config.toml
num_hidden_layers = 10
hidden_size = 224
num_attention_heads = 7
num_key_value_heads = 7
head_dim = 32
intermediate_size = 896
vocab_size = 2048
hidden_act = "tanh_gelu"
norm = "layernorm"
norm_place = "pre"
norm_eps = 1e-06
positions = "learned"
qk_norm = false
attn_scale = 0.177
bias = "all"
tie_word_embeddings = true
parallel_block = false
init = "trunc"
init_std_qkv = 0.0415
init_std_o = 0.00928
init_std_up = 0.0415
init_std_down = 0.00928
optimizer = "soap_variant"
learning_rate = 0.00688
beta1 = 0.95
beta2 = 0.99
weight_decay = 0.036
lr_head = 0.0124
max_grad_norm = 0.5
warmup_steps = 200
schedule = "wsd"
decay_fraction = 0.873
decay_shape = "linear"
final_lr_fraction = 0.05
batch_tokens = [65536, 131072, 196608]
max_seq_len = 256
doc_mask = true
train_tokens = 487200000
max_steps = 4066
dataset = "wikipedia_en"
Each number is 200 + 30 x the weight over its row's rms, rounded and kept within 0 to 999. Layers, rows and columns count from 0. The size before them is the row's rms in percent of the matrix's.

# down: layer 2 MLP down (transposed), 896x224, rms 0.228, rows 264-279, columns 0-223
# up: layer 2 MLP up, 896x224, rms 0.245, rows 265-279, columns 0-223
down264,114,216,206,177,213,145,178,199,235,182,202,184,196,222,200,191,173,250,144,213,239,209,216,239,191,185,212,221,162,155,154,179,221,259,198,185,145,216,199,159,246,218,188,212,194,186,234,211,264,123,214,169,242,170,227,192,183,204,168,211,193,221,224,198,161,188,182,154,253,195,235,162,218,189,221,217,238,227,171,237,176,204,202,192,193,187,197,179,209,148,163,151,164,183,198,174,224,178,201,134,219,219,172,208,211,227,245,211,97,212,208,144,234,198,195,196,239,226,172,268,143,174,204,206,224,205,204,160,200,230,243,188,194,204,184,186,169,193,135,203,146,205,165,208,258,240,169,260,164,155,190,200,189,167,170,189,209,200,220,192,209,220,228,210,154,231,170,161,181,163,247,189,200,180,289,209,190,151,245,242,174,208,218,229,237,169,230,196,192,188,189,216,224,229,205,208,221,145,252,205,177,179,187,230,212,221,188,227,194,210,220,213,238,192,224,225,221,206,161,139,163,214,219,228,183
up265,112,200,182,227,166,197,223,199,204,197,237,179,174,192,262,229,244,260,257,200,193,163,194,183,182,162,192,243,152,193,178,217,211,148,138,248,188,186,118,184,181,202,245,170,160,201,167,183,183,207,200,248,179,241,165,212,228,183,194,250,178,182,181,199,234,191,178,204,226,220,95,222,246,207,145,245,249,195,175,171,189,195,212,171,173,202,243,194,220,174,186,237,234,253,160,152,219,155,197,187,126,207,210,201,202,158,218,211,231,178,199,220,216,203,165,251,200,228,144,167,192,205,220,201,180,163,190,216,200,188,226,240,223,175,190,171,232,210,215,202,180,158,147,258,193,202,204,192,172,257,224,214,204,186,195,239,227,212,207,234,177,246,223,160,256,226,250,226,193,187,194,211,164,229,187,240,195,201,192,148,211,224,204,189,237,195,193,199,223,185,176,185,148,192,225,204,221,157,161,255,184,234,263,230,222,204,194,190,183,199,213,246,194,239,165,201,203,174,219,245,131,209,215,199,233
down265,108,198,158,284,193,199,192,213,176,198,196,193,162,213,172,173,196,224,195,232,199,186,134,200,188,140,223,192,260,199,204,171,168,151,221,210,188,278,215,248,215,211,169,156,200,263,220,182,238,201,161,212,248,215,159,152,195,152,215,173,181,222,221,199,204,188,256,210,194,188,182,210,236,230,205,148,181,162,173,183,189,140,281,176,191,154,234,197,255,209,205,193,222,200,220,175,206,154,159,275,200,206,165,203,217,208,191,186,196,214,210,225,245,221,178,249,186,216,229,196,202,215,228,157,234,212,198,208,209,182,164,230,235,202,200,169,168,214,185,238,221,229,191,200,191,169,244,208,247,173,198,173,179,191,174,192,204,218,212,249,186,232,192,202,238,206,251,167,172,219,211,308,198,228,181,181,182,166,193,230,183,222,230,159,156,149,197,201,132,177,185,239,257,224,178,211,204,173,189,200,177,233,217,153,212,222,227,199,229,150,155,171,171,217,213,188,212,238,126,204,184,190,201,218,223
up266,097,200,227,184,154,149,212,261,204,131,208,211,184,192,197,210,216,189,232,190,192,169,182,183,203,183,212,200,177,205,204,206,157,136,242,198,178,191,200,182,217,191,187,165,184,234,155,211,144,196,170,226,223,227,220,183,214,162,206,216,162,197,208,168,190,206,222,210,227,210,170,175,178,197,212,217,192,166,229,204,139,211,144,224,209,211,177,195,213,198,168,214,222,170,223,171,177,239,190,199,159,230,233,192,190,178,235,169,188,203,145,247,188,261,154,174,210,127,256,219,212,153,182,211,174,264,234,178,192,231,160,133,210,160,245,209,233,221,194,195,208,212,186,217,217,213,241,161,191,196,199,268,181,207,179,217,176,263,195,173,192,214,148,264,226,213,175,240,259,227,244,211,187,209,143,179,175,199,193,183,181,169,258,195,177,207,123,174,227,227,218,137,187,219,210,213,179,210,243,175,202,194,164,220,174,240,257,230,187,220,149,199,212,237,163,228,227,254,199,202,197,141,218,283,211
down266,095,192,210,181,248,217,217,194,207,201,208,218,182,155,224,164,213,170,181,253,237,227,127,201,233,206,178,203,249,224,208,160,205,217,169,233,237,254,183,183,158,191,204,202,222,190,223,173,223,192,205,179,182,136,175,220,196,213,180,195,241,175,206,257,209,180,180,165,174,211,181,168,187,221,227,192,226,242,184,219,262,186,257,188,155,178,254,199,133,243,226,219,228,216,192,213,167,176,217,228,208,168,155,212,196,157,207,240,250,217,214,232,193,144,266,194,158,258,179,174,195,226,229,195,235,155,167,183,142,204,212,205,153,211,186,158,170,127,235,207,216,215,206,224,202,201,225,244,210,173,216,182,224,217,210,171,173,162,229,235,154,190,266,157,178,192,217,153,206,203,192,191,246,214,189,226,212,189,185,261,182,261,161,253,218,193,220,227,203,205,216,244,186,189,206,185,228,212,212,237,225,233,190,159,197,171,164,211,217,164,228,207,209,183,274,203,216,146,241,227,175,227,163,152,255
up267,095,203,201,186,219,234,194,204,216,205,196,173,185,215,208,186,217,195,192,205,193,187,208,186,202,227,244,174,232,243,215,225,219,227,236,229,153,185,185,196,159,216,129,181,182,207,202,185,236,230,174,205,198,194,208,168,166,212,222,246,207,213,210,182,176,234,164,196,222,184,202,212,184,162,242,202,178,211,223,223,206,162,192,211,202,219,192,203,191,206,242,184,152,183,184,185,213,182,188,163,237,249,160,205,222,185,171,202,189,196,224,267,147,223,185,188,227,187,256,204,223,278,144,224,212,245,234,161,174,258,143,241,196,234,204,207,202,239,253,213,161,244,146,173,162,214,165,177,199,145,242,231,215,207,220,224,249,182,197,167,198,177,135,205,194,178,188,190,163,215,152,229,204,213,201,159,163,206,150,203,184,246,221,210,154,194,190,185,254,240,126,231,221,191,242,161,209,220,149,192,206,189,128,258,230,156,226,171,176,145,202,200,265,235,198,207,211,217,224,169,239,206,164,271,118
down267,106,172,170,219,208,142,249,228,218,154,232,176,201,212,148,189,232,201,216,223,210,140,214,216,174,159,266,198,238,168,150,235,192,126,201,177,178,200,195,205,244,217,169,255,194,181,179,176,186,216,206,169,202,246,240,240,231,209,217,191,208,152,221,222,195,233,237,216,219,146,194,202,239,184,220,187,230,192,161,127,216,209,188,229,198,219,136,250,213,176,200,236,158,213,187,258,213,196,246,227,188,271,194,203,201,224,190,159,193,230,210,223,191,235,198,234,196,228,176,193,189,193,234,205,180,231,233,185,150,192,169,188,211,230,204,181,159,212,200,177,173,202,229,175,222,217,243,238,224,217,247,192,223,233,195,196,207,264,175,204,166,201,199,220,211,178,225,177,155,242,169,188,188,223,243,196,187,192,180,196,291,177,179,198,230,225,142,175,197,204,235,247,161,211,211,116,223,126,179,227,200,225,197,151,203,223,173,193,221,169,183,248,152,241,164,164,172,189,159,166,198,178,174,177,201
up268,097,166,245,194,186,187,249,193,225,202,223,155,168,147,170,156,162,210,198,181,143,264,206,184,209,124,171,220,217,220,199,200,199,229,210,212,227,260,197,175,193,235,215,201,205,206,169,191,240,176,205,189,243,224,237,227,254,233,205,238,184,148,205,212,216,235,249,171,195,154,216,189,178,219,240,230,187,201,187,226,169,224,222,174,176,215,234,220,174,207,173,225,146,158,234,126,205,214,186,169,269,182,155,172,174,150,207,193,216,180,218,187,244,203,223,232,266,160,215,193,175,182,249,233,212,201,148,202,244,223,161,200,184,158,249,163,195,162,187,182,181,220,186,191,255,204,204,183,245,201,206,220,152,195,130,198,201,143,242,173,177,163,133,191,179,236,213,211,215,187,217,206,219,181,161,231,181,206,188,259,228,179,251,228,191,243,213,207,180,207,154,226,176,200,218,180,178,195,213,196,206,244,212,208,142,206,249,161,243,220,152,229,183,145,212,229,233,204,203,202,203,152,210,183,174
down268,101,265,239,157,254,187,203,230,216,162,222,179,230,192,222,151,242,253,173,178,209,174,168,187,193,180,194,163,155,211,162,273,175,175,263,215,176,207,171,191,171,164,202,225,251,175,232,189,187,216,139,211,184,210,178,215,185,162,207,188,189,219,178,228,278,179,195,183,194,199,158,238,244,241,167,215,211,206,216,162,189,184,211,201,267,242,240,248,183,156,180,212,208,196,231,263,204,194,213,182,152,189,250,150,221,177,192,223,202,241,204,195,202,167,156,175,200,210,182,220,233,218,228,204,205,151,154,175,223,160,250,179,133,209,219,201,214,238,193,184,208,198,215,198,182,191,181,200,185,212,209,153,175,177,245,226,164,222,241,217,182,174,269,137,199,208,175,203,153,163,230,173,196,179,186,208,207,205,240,191,173,188,232,282,229,210,247,156,214,160,181,157,156,203,222,204,221,124,188,218,202,180,179,193,225,196,219,187,185,198,175,231,243,142,164,202,250,208,231,203,190,169,229,195,195
up269,100,237,181,172,154,130,169,206,196,171,181,213,166,176,202,220,133,230,207,195,186,193,170,208,162,208,157,197,238,260,252,212,172,202,165,147,180,162,161,178,227,192,237,208,228,190,212,197,216,196,176,178,161,234,201,250,175,169,196,224,237,148,217,214,195,224,205,201,182,191,222,188,269,263,216,158,227,234,165,178,173,222,199,149,215,171,211,141,210,204,185,248,225,195,246,198,213,233,121,197,200,184,178,116,225,203,182,217,222,215,166,168,167,219,200,219,199,201,216,195,186,150,190,199,216,175,237,180,177,201,181,228,236,212,206,173,206,201,239,164,213,154,200,198,208,185,249,212,236,247,239,139,208,162,204,254,206,234,145,210,239,149,222,193,215,200,145,186,210,196,201,145,174,152,236,180,244,237,213,198,196,243,175,203,199,272,178,196,207,218,230,184,171,156,226,185,158,154,263,209,214,220,248,204,237,154,232,190,185,249,209,227,223,189,213,219,196,179,218,192,196,187,158,240,172
down269,099,230,243,196,221,243,200,199,225,220,199,169,177,189,139,161,218,188,224,181,211,196,240,231,198,206,214,236,189,177,259,205,149,236,191,232,224,222,161,229,213,197,209,169,184,183,180,199,172,181,189,212,197,206,177,159,215,210,158,176,226,207,167,203,202,151,200,194,184,223,179,205,135,188,219,241,196,169,173,211,207,174,241,254,252,262,219,202,164,255,182,244,171,184,205,236,213,223,215,161,152,212,190,186,212,184,208,170,199,145,131,206,221,226,259,141,179,257,185,210,198,284,226,201,201,226,188,207,187,210,167,181,195,210,200,246,182,191,184,192,228,248,162,218,178,232,222,205,203,199,191,173,170,218,227,226,279,183,192,200,195,234,125,158,250,209,165,181,233,176,191,180,193,162,192,155,124,206,222,176,211,165,221,160,213,222,219,190,234,274,172,166,233,207,210,242,250,258,184,193,231,192,203,186,230,254,171,235,239,177,197,197,182,273,185,208,250,201,216,215,238,231,171,198,233
up270,103,173,239,182,166,175,171,175,217,197,213,209,159,186,177,149,270,175,186,202,189,168,176,270,274,177,217,219,234,179,201,174,184,174,237,159,178,214,153,146,226,193,214,208,214,214,176,161,205,171,212,186,208,238,250,272,199,221,166,246,240,196,170,223,167,164,168,155,210,224,166,179,214,193,166,192,157,223,195,187,181,236,210,180,180,250,216,182,228,209,185,193,235,217,200,161,196,216,218,209,208,227,170,172,228,230,217,176,181,217,163,205,189,210,272,226,197,252,218,131,204,177,163,192,236,161,250,218,206,198,201,144,206,186,250,180,217,213,137,177,189,171,227,160,187,223,173,255,227,145,218,200,250,228,196,182,206,184,232,174,172,194,226,226,182,157,211,288,176,132,185,201,149,239,224,218,163,177,244,265,174,185,246,183,193,222,211,221,169,185,157,208,223,212,249,185,189,183,207,209,215,217,159,212,192,224,169,236,215,265,206,200,203,187,208,158,188,193,230,219,190,196,139,198,211
down270,105,207,234,221,159,204,180,216,182,218,181,184,181,232,180,139,182,218,206,173,236,152,204,157,212,178,240,211,199,256,217,237,145,178,232,213,183,156,211,190,191,190,218,155,233,277,153,209,252,236,190,212,138,204,227,215,184,259,160,173,145,228,197,203,219,209,258,208,158,190,171,190,180,229,233,199,236,216,199,180,167,214,106,205,203,179,182,204,236,163,184,157,237,200,183,233,193,243,232,220,198,237,225,211,194,218,160,195,214,193,163,169,193,184,139,187,172,176,198,269,246,191,168,141,182,175,201,253,157,175,168,178,207,165,230,166,202,225,188,168,177,183,201,240,159,234,197,161,168,205,195,188,221,191,226,157,242,171,172,201,213,199,222,144,235,204,159,199,192,194,200,229,166,234,201,205,210,162,187,164,233,227,243,204,215,199,269,187,248,187,178,182,154,175,159,262,231,213,259,231,196,161,219,204,235,206,205,178,202,171,182,204,183,202,209,254,159,165,176,190,212,199,209,135,206
up271,104,200,188,174,163,226,214,223,198,213,141,197,168,125,206,225,209,178,216,216,173,237,215,209,229,221,220,186,210,182,216,189,207,197,165,201,199,93,167,225,217,192,176,199,178,236,199,123,213,199,176,165,139,229,194,180,202,174,211,179,227,218,252,253,271,223,161,200,169,232,225,234,190,204,209,255,172,182,200,161,186,189,157,194,206,159,202,256,201,241,223,181,206,185,206,152,181,182,197,216,205,178,178,211,194,202,195,197,194,205,225,210,173,167,192,187,167,165,192,246,214,152,184,183,219,208,174,178,217,152,185,230,179,181,180,182,297,231,246,204,168,208,203,187,196,219,191,202,235,224,215,193,213,260,198,203,189,180,282,214,216,217,163,240,174,205,213,285,222,170,178,226,214,235,214,182,163,171,222,196,209,153,191,239,191,219,222,152,227,148,160,262,182,216,198,230,218,167,194,247,164,243,268,208,181,174,203,181,219,199,218,273,237,181,227,161,219,197,170,233,198,155,147,203,224
down271,104,154,189,225,241,211,191,225,199,225,178,195,234,203,191,194,246,205,216,143,150,185,241,210,202,179,229,153,238,277,192,186,153,169,195,231,223,200,229,202,259,245,167,226,168,209,212,217,168,170,226,201,216,250,261,165,174,171,183,189,212,219,162,177,218,241,191,197,162,186,179,214,226,230,214,254,221,196,205,212,225,252,224,165,213,258,197,158,172,188,221,130,213,233,256,221,227,240,196,185,217,160,190,222,146,142,180,233,285,243,163,202,140,252,184,163,201,219,174,189,215,216,206,168,175,255,186,229,184,177,213,186,185,211,192,265,209,254,228,212,187,131,207,232,199,215,193,165,207,215,183,180,173,251,190,202,236,245,251,267,214,187,211,203,163,245,212,159,203,210,232,208,200,225,171,223,186,170,220,208,208,229,206,202,207,128,187,241,210,194,160,172,161,197,163,217,193,173,155,215,220,195,175,210,213,179,214,237,242,224,211,218,209,191,182,199,151,208,239,192,161,214,223,164,183
up272,100,233,197,239,235,240,225,210,239,263,174,199,187,210,150,216,238,193,181,222,242,194,135,126,204,187,223,205,162,235,212,174,214,177,224,224,205,233,141,196,198,187,175,218,189,197,221,163,206,160,186,240,195,188,221,195,158,213,216,228,209,111,175,250,227,208,178,180,197,191,174,215,199,157,164,182,231,179,224,181,214,167,206,177,213,188,244,190,186,160,131,247,225,219,210,179,206,208,221,186,179,230,218,203,197,193,189,193,211,211,216,195,190,187,209,205,270,201,157,198,191,134,223,208,242,178,208,257,163,190,190,192,153,232,218,154,257,240,160,185,190,233,183,221,218,215,164,175,194,196,239,176,184,215,170,163,194,216,164,213,156,248,150,162,222,159,222,208,196,187,217,213,163,218,216,173,192,244,192,217,177,132,240,213,154,230,170,201,207,168,178,197,241,159,206,111,204,198,236,229,247,231,245,216,205,201,134,181,220,210,216,124,204,247,182,218,221,208,201,236,173,208,119,186,232
down272,100,182,139,225,208,181,252,205,228,218,208,241,182,152,226,213,149,234,177,182,195,243,174,164,224,286,200,201,260,202,195,229,241,212,236,227,181,155,226,183,238,220,169,227,206,190,176,185,191,195,195,216,210,201,203,196,239,235,199,203,249,287,213,221,240,175,274,169,179,169,162,210,201,234,173,199,222,201,144,193,180,222,186,235,153,222,184,207,217,180,166,257,201,201,208,191,185,188,211,204,218,128,223,168,160,257,181,233,198,207,177,242,202,213,161,194,194,207,244,214,179,233,183,187,223,209,188,199,206,222,175,151,197,165,185,175,159,182,211,189,150,196,247,159,194,242,206,168,211,223,173,220,211,150,183,246,153,179,151,183,177,200,202,204,178,205,213,153,255,198,190,178,216,271,166,170,250,206,200,221,108,193,172,221,242,222,214,227,198,200,227,186,240,221,209,185,168,194,169,172,194,228,230,159,240,221,166,176,182,225,160,194,219,171,209,232,189,141,152,196,189,165,270,209,196
up273,108,203,230,202,217,188,179,184,191,235,150,194,167,166,208,190,191,200,229,214,187,193,105,211,219,158,206,190,193,197,215,189,172,229,167,224,211,239,184,189,190,181,215,217,146,213,141,189,210,220,192,185,224,268,197,177,213,175,167,172,227,212,168,256,215,201,189,167,144,179,137,211,220,222,222,188,185,266,238,222,207,228,217,179,170,222,215,219,173,257,173,158,229,179,246,180,225,173,186,208,221,244,183,152,214,203,171,200,198,172,141,185,200,177,175,220,219,194,149,170,214,194,211,217,222,181,234,222,219,191,197,188,188,211,201,191,195,256,211,242,198,155,187,206,213,247,150,205,133,223,201,222,191,145,203,150,227,225,198,192,236,200,220,177,217,206,198,185,248,186,75,215,271,248,196,231,212,154,222,190,136,225,221,202,147,234,244,256,253,242,203,188,207,189,154,173,232,190,216,207,186,215,212,195,155,224,224,235,188,163,207,251,202,222,234,174,186,251,182,210,179,170,186,244,244
down273,098,202,192,176,270,202,229,181,165,233,220,222,248,228,191,217,208,150,218,202,180,247,197,273,225,175,232,210,143,188,233,226,176,194,236,181,243,213,205,238,211,231,133,186,213,209,194,200,205,239,175,207,152,195,200,164,219,170,198,179,174,202,190,175,216,192,209,245,226,194,198,201,171,171,163,229,198,155,209,185,165,189,238,250,205,237,222,144,179,173,211,199,199,159,193,259,184,189,177,190,150,143,210,270,246,140,184,185,198,165,240,188,148,197,238,211,165,192,199,178,182,190,163,204,199,239,191,181,184,195,249,230,164,169,168,181,222,247,231,230,202,170,214,202,155,194,213,178,221,193,207,196,157,204,136,193,143,222,232,265,177,192,223,250,203,248,197,176,173,163,182,169,204,169,237,281,171,179,204,197,188,178,171,230,193,146,202,203,179,238,157,204,170,238,252,179,229,224,172,228,236,187,160,218,163,197,192,199,178,190,184,207,165,240,184,198,212,217,153,218,201,303,225,188,190
up274,110,209,183,179,183,210,209,199,225,190,218,208,188,219,197,213,218,204,146,151,207,211,226,265,254,233,184,194,204,178,192,239,214,197,221,196,221,167,151,182,256,158,235,218,266,231,217,231,214,211,211,223,153,201,281,211,168,170,177,220,186,211,166,240,184,205,168,185,190,196,210,231,215,153,189,172,214,194,191,219,184,190,171,233,204,163,222,204,203,200,201,219,209,224,182,165,241,219,205,166,199,252,169,241,194,175,259,208,210,222,256,230,178,223,217,248,189,185,192,184,228,206,184,168,225,142,234,187,202,185,179,203,171,201,166,154,209,169,229,208,168,227,166,225,210,220,181,254,211,172,196,203,271,112,208,207,204,184,183,197,180,176,188,163,161,215,150,246,213,182,204,143,249,207,194,186,191,222,165,203,227,250,211,273,175,147,194,194,169,137,230,185,239,200,230,187,214,160,194,191,164,189,163,242,218,246,187,250,181,234,240,167,239,174,147,100,188,204,169,182,235,202,208,267,167
down274,099,225,258,224,225,240,154,190,216,257,161,258,193,265,218,204,224,225,203,186,192,221,196,181,188,180,159,204,185,257,201,170,239,223,188,225,139,209,241,235,171,178,234,201,167,206,200,208,206,191,260,169,203,153,219,216,233,253,203,205,163,211,195,217,224,190,203,216,198,243,245,180,199,232,172,209,146,198,213,237,199,165,190,177,202,189,192,241,220,181,164,175,223,163,206,201,205,199,198,203,217,234,278,229,201,173,120,185,173,175,169,202,216,188,184,210,143,230,219,156,214,249,169,203,129,188,185,197,176,195,225,279,179,190,186,174,183,162,241,193,158,210,271,210,204,219,241,161,211,148,177,217,183,246,173,236,205,235,176,250,248,218,139,193,186,191,233,221,196,165,194,203,205,242,240,230,217,137,200,224,158,237,164,171,211,189,193,262,181,191,148,191,173,226,202,184,195,262,161,160,227,189,218,227,171,196,211,195,211,196,183,224,197,200,206,189,153,204,206,172,183,153,166,184,261
up275,108,212,175,178,181,288,251,168,233,209,121,202,177,184,182,243,183,156,199,178,225,283,227,182,229,169,213,173,189,220,191,210,221,237,171,181,135,194,212,224,240,197,167,197,174,234,223,227,176,189,193,137,216,247,178,204,222,151,192,259,155,190,227,163,199,170,203,197,219,169,174,254,198,243,194,188,231,206,192,152,230,200,164,202,229,177,211,237,214,215,236,211,151,228,186,214,226,150,218,192,211,240,261,163,190,163,217,193,209,206,198,219,205,168,211,176,185,171,234,236,206,213,174,225,249,239,134,230,188,216,186,193,197,222,205,167,204,190,168,194,175,149,231,216,191,246,179,176,212,211,206,220,217,203,181,201,176,171,211,211,181,225,217,183,260,165,210,205,193,245,148,185,222,185,236,192,261,253,160,167,176,274,233,230,172,152,233,214,205,235,234,140,213,172,157,214,208,218,238,193,195,236,242,212,171,208,246,145,231,193,190,206,258,202,183,215,195,151,201,149,214,201,178,181,227
down275,097,164,173,168,198,193,206,173,181,192,220,203,195,213,115,270,248,186,204,198,212,196,229,186,220,204,184,215,160,254,206,209,141,201,218,241,264,210,210,241,229,217,210,176,223,227,200,210,226,165,178,198,238,214,273,251,207,263,184,213,200,221,203,208,181,165,197,158,196,246,204,162,204,205,213,196,214,241,179,181,173,211,186,245,180,211,179,179,189,190,204,166,197,193,181,188,185,250,137,207,183,183,211,169,204,223,239,187,141,206,157,140,221,235,157,189,227,182,180,224,184,196,220,246,231,214,166,160,224,172,151,231,207,218,179,242,185,219,166,254,216,189,187,225,184,195,196,249,137,275,152,228,202,207,163,246,238,197,233,243,190,149,144,172,153,243,196,232,199,202,230,206,207,197,249,186,239,214,171,231,185,174,222,206,189,224,186,242,253,174,217,194,232,199,237,192,163,238,207,247,169,197,177,143,159,210,249,239,174,207,223,214,181,260,240,186,197,230,164,202,166,172,207,219,256
up276,098,174,220,202,183,211,223,174,193,220,160,226,174,252,222,171,169,220,148,229,215,165,135,189,232,153,181,228,194,260,216,204,206,204,205,241,162,200,216,159,202,156,243,203,215,205,182,232,187,286,225,239,211,185,231,230,184,168,204,228,220,145,192,193,237,219,204,244,187,160,176,259,227,170,193,185,171,171,236,214,205,161,156,257,221,195,159,203,208,198,198,235,158,188,214,209,226,210,216,208,229,188,196,157,144,216,220,184,165,230,181,156,244,165,218,185,207,205,154,168,214,193,206,196,134,241,239,183,203,214,232,174,148,169,176,179,173,218,227,177,265,252,209,208,194,188,202,205,187,233,211,214,246,278,223,250,228,187,154,176,111,193,175,150,193,237,232,252,176,158,234,266,233,212,198,208,228,204,134,188,160,202,169,190,200,216,219,179,210,213,206,202,130,168,233,200,197,170,175,193,225,188,218,218,170,206,169,176,192,196,232,198,223,187,225,188,218,211,237,201,200,128,200,221,186
down276,101,220,211,263,232,192,173,190,187,188,186,165,250,180,194,167,130,147,220,202,215,179,170,219,188,218,190,246,134,192,233,125,203,179,206,178,148,201,176,189,216,240,219,243,217,228,223,201,191,143,231,173,162,197,222,215,184,173,192,203,188,184,188,177,141,183,184,250,235,172,200,208,192,248,235,146,198,239,176,231,146,225,126,204,231,198,209,202,226,167,179,209,175,245,164,257,233,233,155,198,243,225,203,172,231,218,130,231,200,226,262,194,198,161,237,188,178,201,199,199,256,190,156,211,261,253,261,217,229,254,189,198,217,187,194,206,190,220,223,247,155,191,195,192,204,211,211,257,183,226,261,139,170,271,204,229,193,192,242,200,186,234,233,205,174,197,172,190,209,196,188,210,179,242,208,137,195,202,194,203,216,147,215,166,187,216,228,208,198,220,215,155,226,206,207,192,200,185,184,178,224,233,219,205,191,176,184,163,179,183,217,195,211,204,173,220,231,158,216,192,202,215,155,203,117
up277,088,216,215,172,214,178,241,224,176,230,264,205,164,208,158,174,225,238,184,230,170,215,201,145,224,180,188,208,220,204,187,167,165,178,148,195,174,199,239,197,141,267,148,166,254,208,276,188,233,221,188,168,201,174,217,158,172,251,201,191,194,206,203,224,176,160,259,177,157,203,209,192,215,188,172,200,185,176,220,181,195,211,159,226,224,235,142,178,208,211,183,215,260,209,199,174,199,182,168,271,216,225,155,236,208,215,163,175,215,188,225,233,152,158,206,188,226,183,215,177,181,198,182,202,249,190,212,200,226,217,212,108,165,201,165,200,150,177,162,190,211,233,228,193,221,206,190,196,211,215,208,236,234,156,157,197,210,205,196,191,240,187,236,262,194,168,237,193,170,226,247,190,184,213,189,227,190,232,196,171,219,257,231,172,202,225,208,215,204,154,225,167,234,195,214,249,151,281,207,180,212,206,167,189,156,201,217,183,186,112,191,233,208,195,197,247,261,220,162,160,193,204,238,246,179
down277,096,188,218,227,222,225,214,195,236,194,199,177,226,169,164,242,239,222,204,162,183,190,218,206,183,235,198,181,153,176,214,234,216,202,200,225,224,260,213,136,208,142,190,246,172,232,162,182,174,176,222,209,224,241,142,202,264,180,182,180,125,136,223,230,212,189,195,190,206,217,236,213,228,183,166,209,206,204,212,180,266,187,178,207,176,136,275,207,224,198,232,230,198,237,160,175,231,269,158,205,189,179,191,224,230,191,191,255,214,182,211,186,242,216,214,278,227,239,181,228,168,170,171,177,171,186,237,218,184,176,163,238,264,212,244,203,249,204,188,249,255,188,204,239,221,252,192,158,181,234,218,202,169,219,174,193,234,197,225,210,215,236,148,191,216,196,231,231,196,192,214,197,234,206,183,144,228,175,180,196,206,192,248,191,215,275,193,185,221,238,222,167,173,207,211,205,209,140,185,204,253,147,228,247,221,227,209,198,175,220,207,181,156,229,203,229,240,165,167,230,188,201,241,194,198
up278,100,184,226,220,188,228,211,192,149,254,204,268,189,148,212,198,203,181,188,177,121,192,179,178,190,212,216,227,193,159,225,161,194,168,218,191,154,190,199,195,184,198,159,218,181,207,246,155,220,228,182,222,196,211,122,205,242,178,160,196,202,217,184,143,211,156,222,263,216,214,198,174,154,228,280,201,252,205,210,204,258,206,175,159,201,213,216,153,175,169,185,161,222,166,231,176,244,194,180,199,189,160,190,166,193,168,230,181,200,261,189,225,204,245,174,208,196,199,222,249,182,161,240,205,180,189,246,190,191,219,232,161,160,191,159,249,225,191,206,206,190,202,166,214,238,225,195,128,188,198,223,215,221,217,244,193,200,183,180,201,197,199,234,187,212,135,161,233,275,236,207,220,212,198,193,198,205,215,184,192,191,248,156,220,244,177,281,191,205,229,129,194,202,137,193,197,194,215,167,168,182,188,233,197,161,188,241,188,200,257,194,168,200,121,170,228,205,204,180,151,210,206,222,207,240
down278,108,168,223,175,207,211,222,208,239,143,150,219,173,124,195,206,164,229,203,196,230,225,183,203,192,191,211,204,155,167,224,187,148,181,179,194,223,175,240,202,179,211,205,261,178,225,190,156,178,229,219,172,160,208,218,166,248,142,195,237,144,226,217,223,223,168,262,214,206,145,178,227,200,199,256,207,156,192,214,159,166,185,188,168,169,176,171,269,150,193,166,190,182,188,184,187,156,205,256,237,144,158,198,129,226,213,160,187,201,180,182,160,206,253,231,172,201,175,243,240,192,181,198,221,191,233,239,204,258,250,210,216,210,220,177,228,169,194,214,279,177,190,205,154,203,198,227,189,202,162,202,132,218,248,209,254,197,189,124,221,161,239,207,151,194,167,205,176,201,199,205,193,233,153,203,168,226,241,223,238,203,262,145,171,240,192,181,182,208,186,188,188,170,177,182,227,198,234,190,177,157,188,216,196,228,212,203,209,208,244,234,225,163,194,187,176,230,198,198,214,169,204,175,212,191
up279,101,193,211,226,229,166,180,147,168,214,279,217,139,215,246,207,162,193,190,225,262,159,199,163,221,204,213,181,220,213,172,209,180,200,250,189,269,200,217,247,217,194,202,177,157,196,184,140,217,210,227,225,165,180,240,214,242,214,160,186,255,207,182,198,237,187,210,194,191,182,209,152,206,146,216,237,194,199,224,235,229,210,191,220,190,246,201,195,206,197,232,152,223,141,215,132,179,138,233,151,223,212,150,217,272,173,199,161,215,267,211,214,248,205,191,189,111,202,186,204,169,173,206,234,208,212,169,199,165,177,179,154,244,248,179,179,171,218,231,146,193,214,243,235,200,221,213,222,192,205,215,197,178,134,195,176,243,214,230,156,215,190,182,217,223,170,193,208,172,254,193,170,189,223,174,171,181,154,224,163,132,198,183,139,217,166,197,162,183,227,224,175,166,189,205,200,180,198,172,213,191,208,226,231,193,221,169,226,194,243,232,205,181,197,232,239,180,210,184,215,194,190,155,177,148
down279,090,267,201,196,217,226,207,250,214,257,163,151,196,170,206,178,226,232,199,241,188,194,237,137,199,198,142,187,194,173,174,183,166,213,169,160,176,194,261,192,229,203,199,255,192,159,196,219,216,187,175,169,159,258,190,196,210,179,216,175,160,265,187,188,237,154,228,266,233,192,237,242,161,132,191,158,208,186,235,187,213,230,209,185,240,191,220,181,191,147,248,222,224,217,207,234,200,269,197,258,200,223,194,193,124,228,140,199,187,210,190,205,184,207,181,210,187,187,227,160,136,185,214,163,184,249,197,247,182,236,241,159,226,181,211,165,205,160,189,242,214,154,196,222,190,175,183,190,245,258,216,157,213,215,224,212,215,209,166,213,226,197,177,224,163,190,164,250,191,167,177,205,197,206,214,185,187,232,155,214,204,177,217,202,222,209,232,234,209,206,214,202,183,231,193,214,214,197,231,154,179,209,214,192,194,215,131,196,169,200,233,267,161,146,153,158,183,179,236,197,201,237,174,211,257